python train.py --n_layer=16 --n_kv_head=7 --positions="alibi" --qk_norm=false --init_std_up=0.0161 --grad_clip=0.5 --decay_fraction=0.304 --seq_len=1024 --doc_mask=true --steps=6455
Each number is 500 + 25 x the weight over its row's rms, rounded and kept within 0 to 999. Layers, rows and columns count from 0. Numbers have three digits each. The size before them is the row's rms in percent of the matrix's.

# up: layer 9 MLP up, 1792x448, rms 0.175, rows 111-157, columns 0-63
# down: layer 9 MLP down (transposed), 1792x448, rms 0.0343, rows 111-156, columns 0-63
up111 101:526494498420488524503509493483490517495489535506479544464487429505505495473593467545514492472415497439492552492524465488486504524512513497501491492477519563555503476490483476529513500512519476
down111 106:465534479528504469488505501515520508493497528467469466550506552494496489512473497483533493502548505576495464495448494491530443473548516511506485500514486518480436527521467461546512418525474508
up112 096:483481481485515509553492502490466511530526447511486503482496482510507470505537449531491462472515498525515529474523525432508523482445538498490548512488546516496473498495471533466487502479498495
down112 097:498475496444452476528517502519524500495529513499489481470488505489464512505447516533462517457457499484526549506477457481542506494485498531517479534481502514513510517494494525489477486509528504
up113 089:517523535508514512529502522481525532506538536470529442511473533515509517516541496486489520509488503483527537528537450505474483469503476506513492488503483488484486513477527478493538544520532497
down113 086:490490489514471546434512552527528498526455548523519492509537509496477516503488490465487509516526495462521488542510509494496505507526455514523526488493465493489511540503497533483545519518502488
up114 081:509444490499526492517519491532562510513484485507480480508514500527458512481517495460478493534484412506502491511508470526540542508521493506440470545499499536502468525505493489490507525519509477
down114 084:474494494516496548508523503488482486493470461465515533509483515506538513563483527563498505457455512476498467449471477463479503464482514513521518488489501465482531525508505498492512519511512498
up115 094:494468506515526482542507552524485491481480518462513495504452495510476525512498515467494481519502561494522488462505466504459499467494469500481516509486519475501520520537486457534465498471523540
down115 092:500504525491461472483500500491482480516499469493523505510532470524528504534517525483505501470492501476504511521524550517505471486454471494501496488490520528465513497555500526470508492526487485
up116 100:466498439533499516480479484447443489490528492509541504476533486494535494535472526553549477534521479476488490479522550495490531475461499530515503497509513521467477525519514470500469529486475469
down116 101:503507440515513549492503511510500552528471515443483539502500516517493506514505509489465473464497474500547494516486472492484522492483499539539502473490474506509518460499518491504525466485494542
up117 092:469528519509513478524547475504538486529526470512494492510460520487519476514470438518530490532496478461497502512540455466533463491491504514479503538533447515523516529528551483515517501473496576
down117 097:455505521486505508496517497489560456501477454529522499508516485492476509514455532478522464502468499534495505506504507516536536473502501483457496501545483535497517493502524495505483465490467500
up118 097:472479483455517515501488487491518518500515496515452484492497511443515480501470522498487478530526536511476489501527520505474504539489498508487497504482479472512510497502475496489469503538487475
down118 100:489502469512493481499472521524514514494506474478456482517513489518514478499513477506526530513477482493466488520520473520457597501498494497487476536543467468467513525501510501480516499505507526
up119 103:504534502527516513544502480483512488489523463510440488492498503521491459455481478507536491503545508531487479510511510478478454484490496486496506488507492488523536509499502505477511531523512505
down119 111:479502510486501501482464522478454518527443493487490530493505541507471520535535526489504487474475520470486510486467452474541513519541526483523488500488483497557478469500504540493491483517486476
up120 094:488509498492497502532553484511525473451525486535468507470485487541498523487504516534464498458495456492487517542500559510502515499502481493461453465513473523571518464490516524473522512516480493
down120 091:478520532497506466522496479524495501516527529530492506531513479470498510492517546516497557498499495498498531445493505487526463493468496512536484494494515492484467480515500500523506469468477512
up121 098:511488484482516493517518460453539527537529465525479519483502465475521507466501509494532502496499497495504454527487499454483516511498514443518514468492515447538521478507494503512494486461502509
down121 108:519508496463501494505510482475482516517511423510485502479504494514492491482470515499494514477506513566503470502462516512518494519434478490502502488517506458529499474493495522514526484531490445
up122 095:510551447481519491541499475494505487525509505540458515497492479558441507526509491522535465494465458506492541549468516507511478460492495464473472478506481475513542522483506500517505514539490466
down122 098:495492526463539496499488485500518518497514494508511526498501541517523502493512467520474482522561492497499531474509489501463486507525536478534491484498529536514474503478522486498479489475528501
up123 092:499534473471491496504495534489502478499501544532517447504499476513484446476493502505485477498519496485506523450477493476465499485476501489477512495484471490508531499510485506463529517480510462
down123 091:481494511480446509489534500510512451527471519526515520486507451519481489500479445512472460464485542499485511480460497519491455475510469502493505494505492465475505529537501487529485436521447514
up124 095:513523549470514469457541519475517489501530483463495466496480487492522512471501492488476546535471509516557501510493460526511522463499525497496560483465538485501525461510538532500507460542468489
down124 099:492498537531505516474461493525487491503491473510520505538450488497468519479489472500514506528493479506483486563491510491512456489501512475481517533500458509494479518458496504520523544478510493
up125 087:487489484477515506528460517501497517466509514500523475502520441486499485477498498545451477508499490485482518494511484480488500506487495537494477509490493507521490474530496478487473460515508520
down125 084:488496526482490512448495521507490481535494532518524541506519510499509513499486507492474545493546453491518466468498510520475522506495528485533538494524511467450504501508524541513487484468513519
up126 095:514499523495475455529472471470475509492509469483467494505491516522503509465505527528474488510519473523507496483441531477482462515506502476539529498526520497523480511530559473508506479491498510
down126 092:514511528515505469521448540479518554522508485523538492453517480472509477508490551481489478490580475509554485498523501485474503459496493469553506491495533484509542484496482487487536503479484566
up127 113:474480461511509502535497536524480477523466493562538477480560480507539538501517486518506497475505457527477464515526545487500519497504510514529517527515509502529496470493464518514539494467532480
down127 116:537486481514490519483484523493501475508462465450507458491467510487549497456451478550544510526506519490515493508552484490475476482498498490509502533510502498517554485519492485488503509494518531
up128 098:501482494539530538479540533491557554483501513517496521499478507526463494454509468499568488506516464527532513462518512477480476470483513497489512528529510498508514550488528520489497461554510530
down128 101:520508489475494475502500457449521493511514484510517525519435511515510523526546570488502487493512500501506466493477501508503539493503547510488458500522476465535522536553517474475519472489499512
up129 094:524517449451487508534480486494521512500552478490519547513509544495554510491485510491504489500514463506502482496488470502473536471487472500453484548474520464497503528483516517501458474514486515
down129 099:524507503489461503506494496539496435463506473528551514465457478535527523504503559491512509463490521521502458499510488523507553526473477501465503530459540505533492540463473514457484530425534501
up130 096:557521517500550453481512471536517511454456477495474509531555499502514469504493507518520447487515478507481486514542482518506483474552485501523505512505547462533480499462484491500505521467532496
down130 098:543467530508509484497518535473529472533507486472484503518504474479490465516469502522528541500525507486491564518465505508508536560501494514488493507516485490450481501515482500483506476525459452
up131 105:524505491494491490509497504479514566504468508482485499466524476480499459490488500516479467540472508495512540487487485491492537480433450467519516504505502526474533485495517495530476451476520515
down131 099:485492495494517508490491468524518488490502553508457503501504508500513495542543530442518476517485504512543509525520510547471504487523487473472485473465488525478516460471504544518481523490489495
up132 105:468524525490491504491553480508490534534503484545501514460485506515515494541467484505547466504541509489482539518495522475486505508460500542504515512494500498528541492463488513511505545532493501
down132 101:519510520538490436483492465498515479478488548467523470540540504501503547477484494503484520511526496498488496509476537516517518511545491516505444501521521491497472493514475509499467482524522520
up133 111:467487484470545499520457500481479539492480512454492521498502579516534494526504454480518530508495472493473481502479460501521489538517500503511502535472455495471520510507487499511513490519488470
down133 100:500504545500505435442563512478525493512512529552510528464462494501466473490565525533533499505527514516502530519533459502462529504520517517544496470511526533483513511505525585495520470499535494
up134 103:503485545497471489554467544530545498475502455509516506492489468521483483512493488547539498492488488483498484526511521506498558536518521520480539461491496503492513506484506489536536559533491496
down134 096:485502501475485461515520472466455544491563494499460517500534506501466505464538493475507477508490481522479509462505491484511477528501468511481512517505496496534518450509489475520517478510491479
up135 102:524499481549512524491513508457469461512498497494467497484488498487533483534488478466514519472505546486491503488502458471516498499519487526497480511527493520502539488526548526475488547555499501
down135 102:503487529542508491504546479489504509486512485513479497530466477515474516503468539451519454451502503481488478493503488511564531494519534544497475491482493477528548488475517506532486454486483502
up136 104:482514502473510491515514578507526493517517507508463513561456480480497507505458508539512489480453493461479495464466492491514500516475506528483510501492518524519485549519479475467517519513555458
down136 100:522510492461519474487489513455477509512488523508538485490487465519522497470504523499524527492497545481510541473507555478503495480518471510509472499468499477514513503447498514511450492540478491
up137 109:513464487485488519507508539502485489477525519505509477517511505491539495463480511502514442541484534494485502486567508507515527497520540503503537493477499500473482457502495467481502517554511510
down137 114:545502484471526492448512502497535469505494465517514491524541481483526499513487553469519549513521479499503482499509536490526472537548512507487483492484484503477514499515499503515448521498510547
up138 101:500474494504486511519496503517485477494501512513526479503511513482480506501521462477494469507484517481520497461460486555511484466502469424504508538465547509503498489507464478475529517529549481
down138 098:493462533479510507467487475515482537471483485471544493533438514491507476493523495494579498483469468513495528510516493503481511503522484473507522460524506535516525506512470526495536524475502513
up139 107:486484464524452563529528524454499532489521480463488502469527470520496519475463527505491480450506479467503500484504498505498501516464535464503500509519489481508481490497501519527505450473507496
down139 107:510480485508512508506533511470476547480491478485519511524488492493493470525474546519505448517498539477497542564479526490503521516515508519500523485520457488515527519528501450475479514495485494
up140 091:511550537506500512531504482469531534490513505455504490495481515538497493481468553508529452519513513533558467496462529481547552544512474507484505527514506504509520495494458526462468494494504457
down140 093:510497453479484517486490515522464513525499508512507493487509511501509499553518510490416489472540493489481481509488516498497485529520510477508487511526445566514490512490491480491532491540459535
up141 116:456487513502510519533515522484506525487508536500503499475526488473508493541510489535500488503486472543504484514476483501467539491503514492470508492500523537501440458501541512541531516519500492
down141 108:498478520534505512493514473558510499468497497496502526510541487500564474509514527506477489475453530537510486505495509515481465493507480528548467518503531481486476512508501487500490505517492523
up142 099:521489519506485456491520513493503524523500504520502481483513487524503481538510526503504530486492493485514534525521517525485520488478517511502501459521489468476507517479451516530517499451494492
down142 085:462511538533549473486501528470480474500523485528492499506512530480475500499507482453505478509557503485507498494498524499480505540522474458495442460482475543494523500519513467493519516528515538
up143 091:508494522518458507523504466521491515505513527495509519469535458481466469490510535513491499508521533509489519470497475449489555459498499493447475471486520485497494487517478506519509520496499473
down143 095:525489501523506496541521462490502550487520523500511519512495516491484442525494521516449517507550501475494461514526489494490473489506472514482440496507513510506479490538469538487487522509497489
up144 105:543510434505490519482508507508502513501521462499526511498535508517501439506499457486482510519490488541444514503523483507516514499513483488537535543519493491500446459566457467525488523504520506
down144 098:469517499517533500501495567473464461496518500492489538483503503468509522509463496512556451476555459512496494466510481569519506464476486466452429499505498485565503496505465514542493496488491504
up145 111:518516488494511506535478535471511485498490453497502516451510489511509459526515506470505520461462511495544490493500445499490464466519520484516497570508423493556458512504512536538505528476510481
down145 115:494456441508477496483501502509481494507452469481478502508505511498496545515516500540566478517541512538514512561493582491472481547485500548501499502537520455467492447502472485470477502521456522
up146 108:496520499523489457484513483453462551531501542494526518475505481505523477475527519495548521495515497477473499528482497521494525487530574481498456545487523484519459461513485488498469470505536519
down146 106:537564479501495507488450538431472503466546468515535485572512472480499463521490509453517505510518464508439559517525496548507473497455474472517526477537504456507500496484479500523467489502502512
up147 103:488468501549501469481461521518442497482496470502520483490494479515482487481533496459535518506482513533503522553542557505496534482484452478485497484497505505514466506488541543511479498503486535
down147 112:471459477498499491525507491510547501506483534518479516467463512503487539505477504496489518470503506521464476502483509493505441523492498557451558522516486471462507514516487499497493534549512458
up148 117:493520595457482520534485467477502529495466486505478451523458468501524497512514527521527509571488521528560470510533502443484536494481521443517461512512499502489491478502507497524471463559547480
down148 118:466492508480452482536523450492449559524499506513499524482508482492521502512544551513481487517485494512499531504481496473518540494488435508476512521534480491508494490486512444513479469465470460
up149 109:526467463517493484494466498495516529496469521502503488490534480495553488501562499516482431530538488515517458518531490467498512492483533496496501509515529535496486513490499491527476531497514485
down149 100:505489488501506517475482477523506503518491509527498506506485463496542482522549487481458493496519501480525510491454516484476461496483539468458476514507507524559536471500484511505540472482511532
up150 095:506467465522526501525486489510531479481466532499479477506522441507538493530521478534493517508495515518494496500485513519510496517533527513525484491447470553496476551525474486527495479483506510
down150 097:475462534508488555582504517511495555532488537510472491488509512507527475533500497520554521481541495498460506486447514487533495460502493491497530493491494507474471508495493458501486481498490519
up151 095:470510489506515498468522494467504482529481503514478507503456473485539495484457512502519523493517485491534552496545479468480463522520470529523501467468519496525470542503515499502502480513549550
down151 091:474522504499495480512538530443535508478515439518507479505497500496529508492486543497501495518521516483478478493450481490526515428467476497513502486487518468480480495516512484491506500486488521
up152 100:505565469472511509498500524492491480493512511484490487498495520482478473441497522539454472526517491485490553488494443480513512518529490511501542519543533529483498512519523568510493508510515486
down152 104:529475499457544514507502525530513536470492455513482562503497480479524501510513528467456486502457449509506514511490533494501490500473524465522466519478488491490489478541548513535480484499540564
up153 090:523484477474479521526478519502453496498493504494534541500470511478462547510461519486511522523474512488506552515491469530466518486544560487511524476523497482531517484509503513520512500485506479
down153 087:462462524513507437446481483455489484502503541505508518506499458499485527474483520477470509488541474485511472537497495544562511470491531499469536496494443479512470536447504537503495520458488524
up154 100:478525545493499508506535491490489507493482523531525501483516499523480532506500489470537487490461510468536523527537462439473497499500526510463492527442489519552514482503516459468508500493507449
down154 103:477492456513496521504464492511532443504505517485493479543494504509488487495513518521497464527490512483514467545466546521485504500497482519499474500547493493507448504487498513515512483522495531
up155 097:492532500495463483508479462486478509515475446502440549496479518483511516478500529477519534504508509500492501492493488489529485494558483469521513491537510516529525501516491489540497511460495475
down155 095:483491511460503542474493450505496531490502531505528468493477480446485536516537467532530471480531526492531505515493524508486461501522514507520491511502497513487486454498492502472501503571520497
up156 092:508515471505532504470502472489493511494535443524503468474484543470522495537535509504521478478484545440527474470456503458512493475521487494489506489481491536498516465533480479489444501526506529
down156 090:476500544490568460514488528484466537537558489528539482486555520531473499467495510517506501454464527470482495529514507476505474507479513485500495517476460522479516509519518527497504475528521483
up157 081:478457458534441510468486492477486523525500489480530511526535489483457476524483466516511489534530475501507564476470485503512504497501484475459476518510521475522493497514512514499474497495473539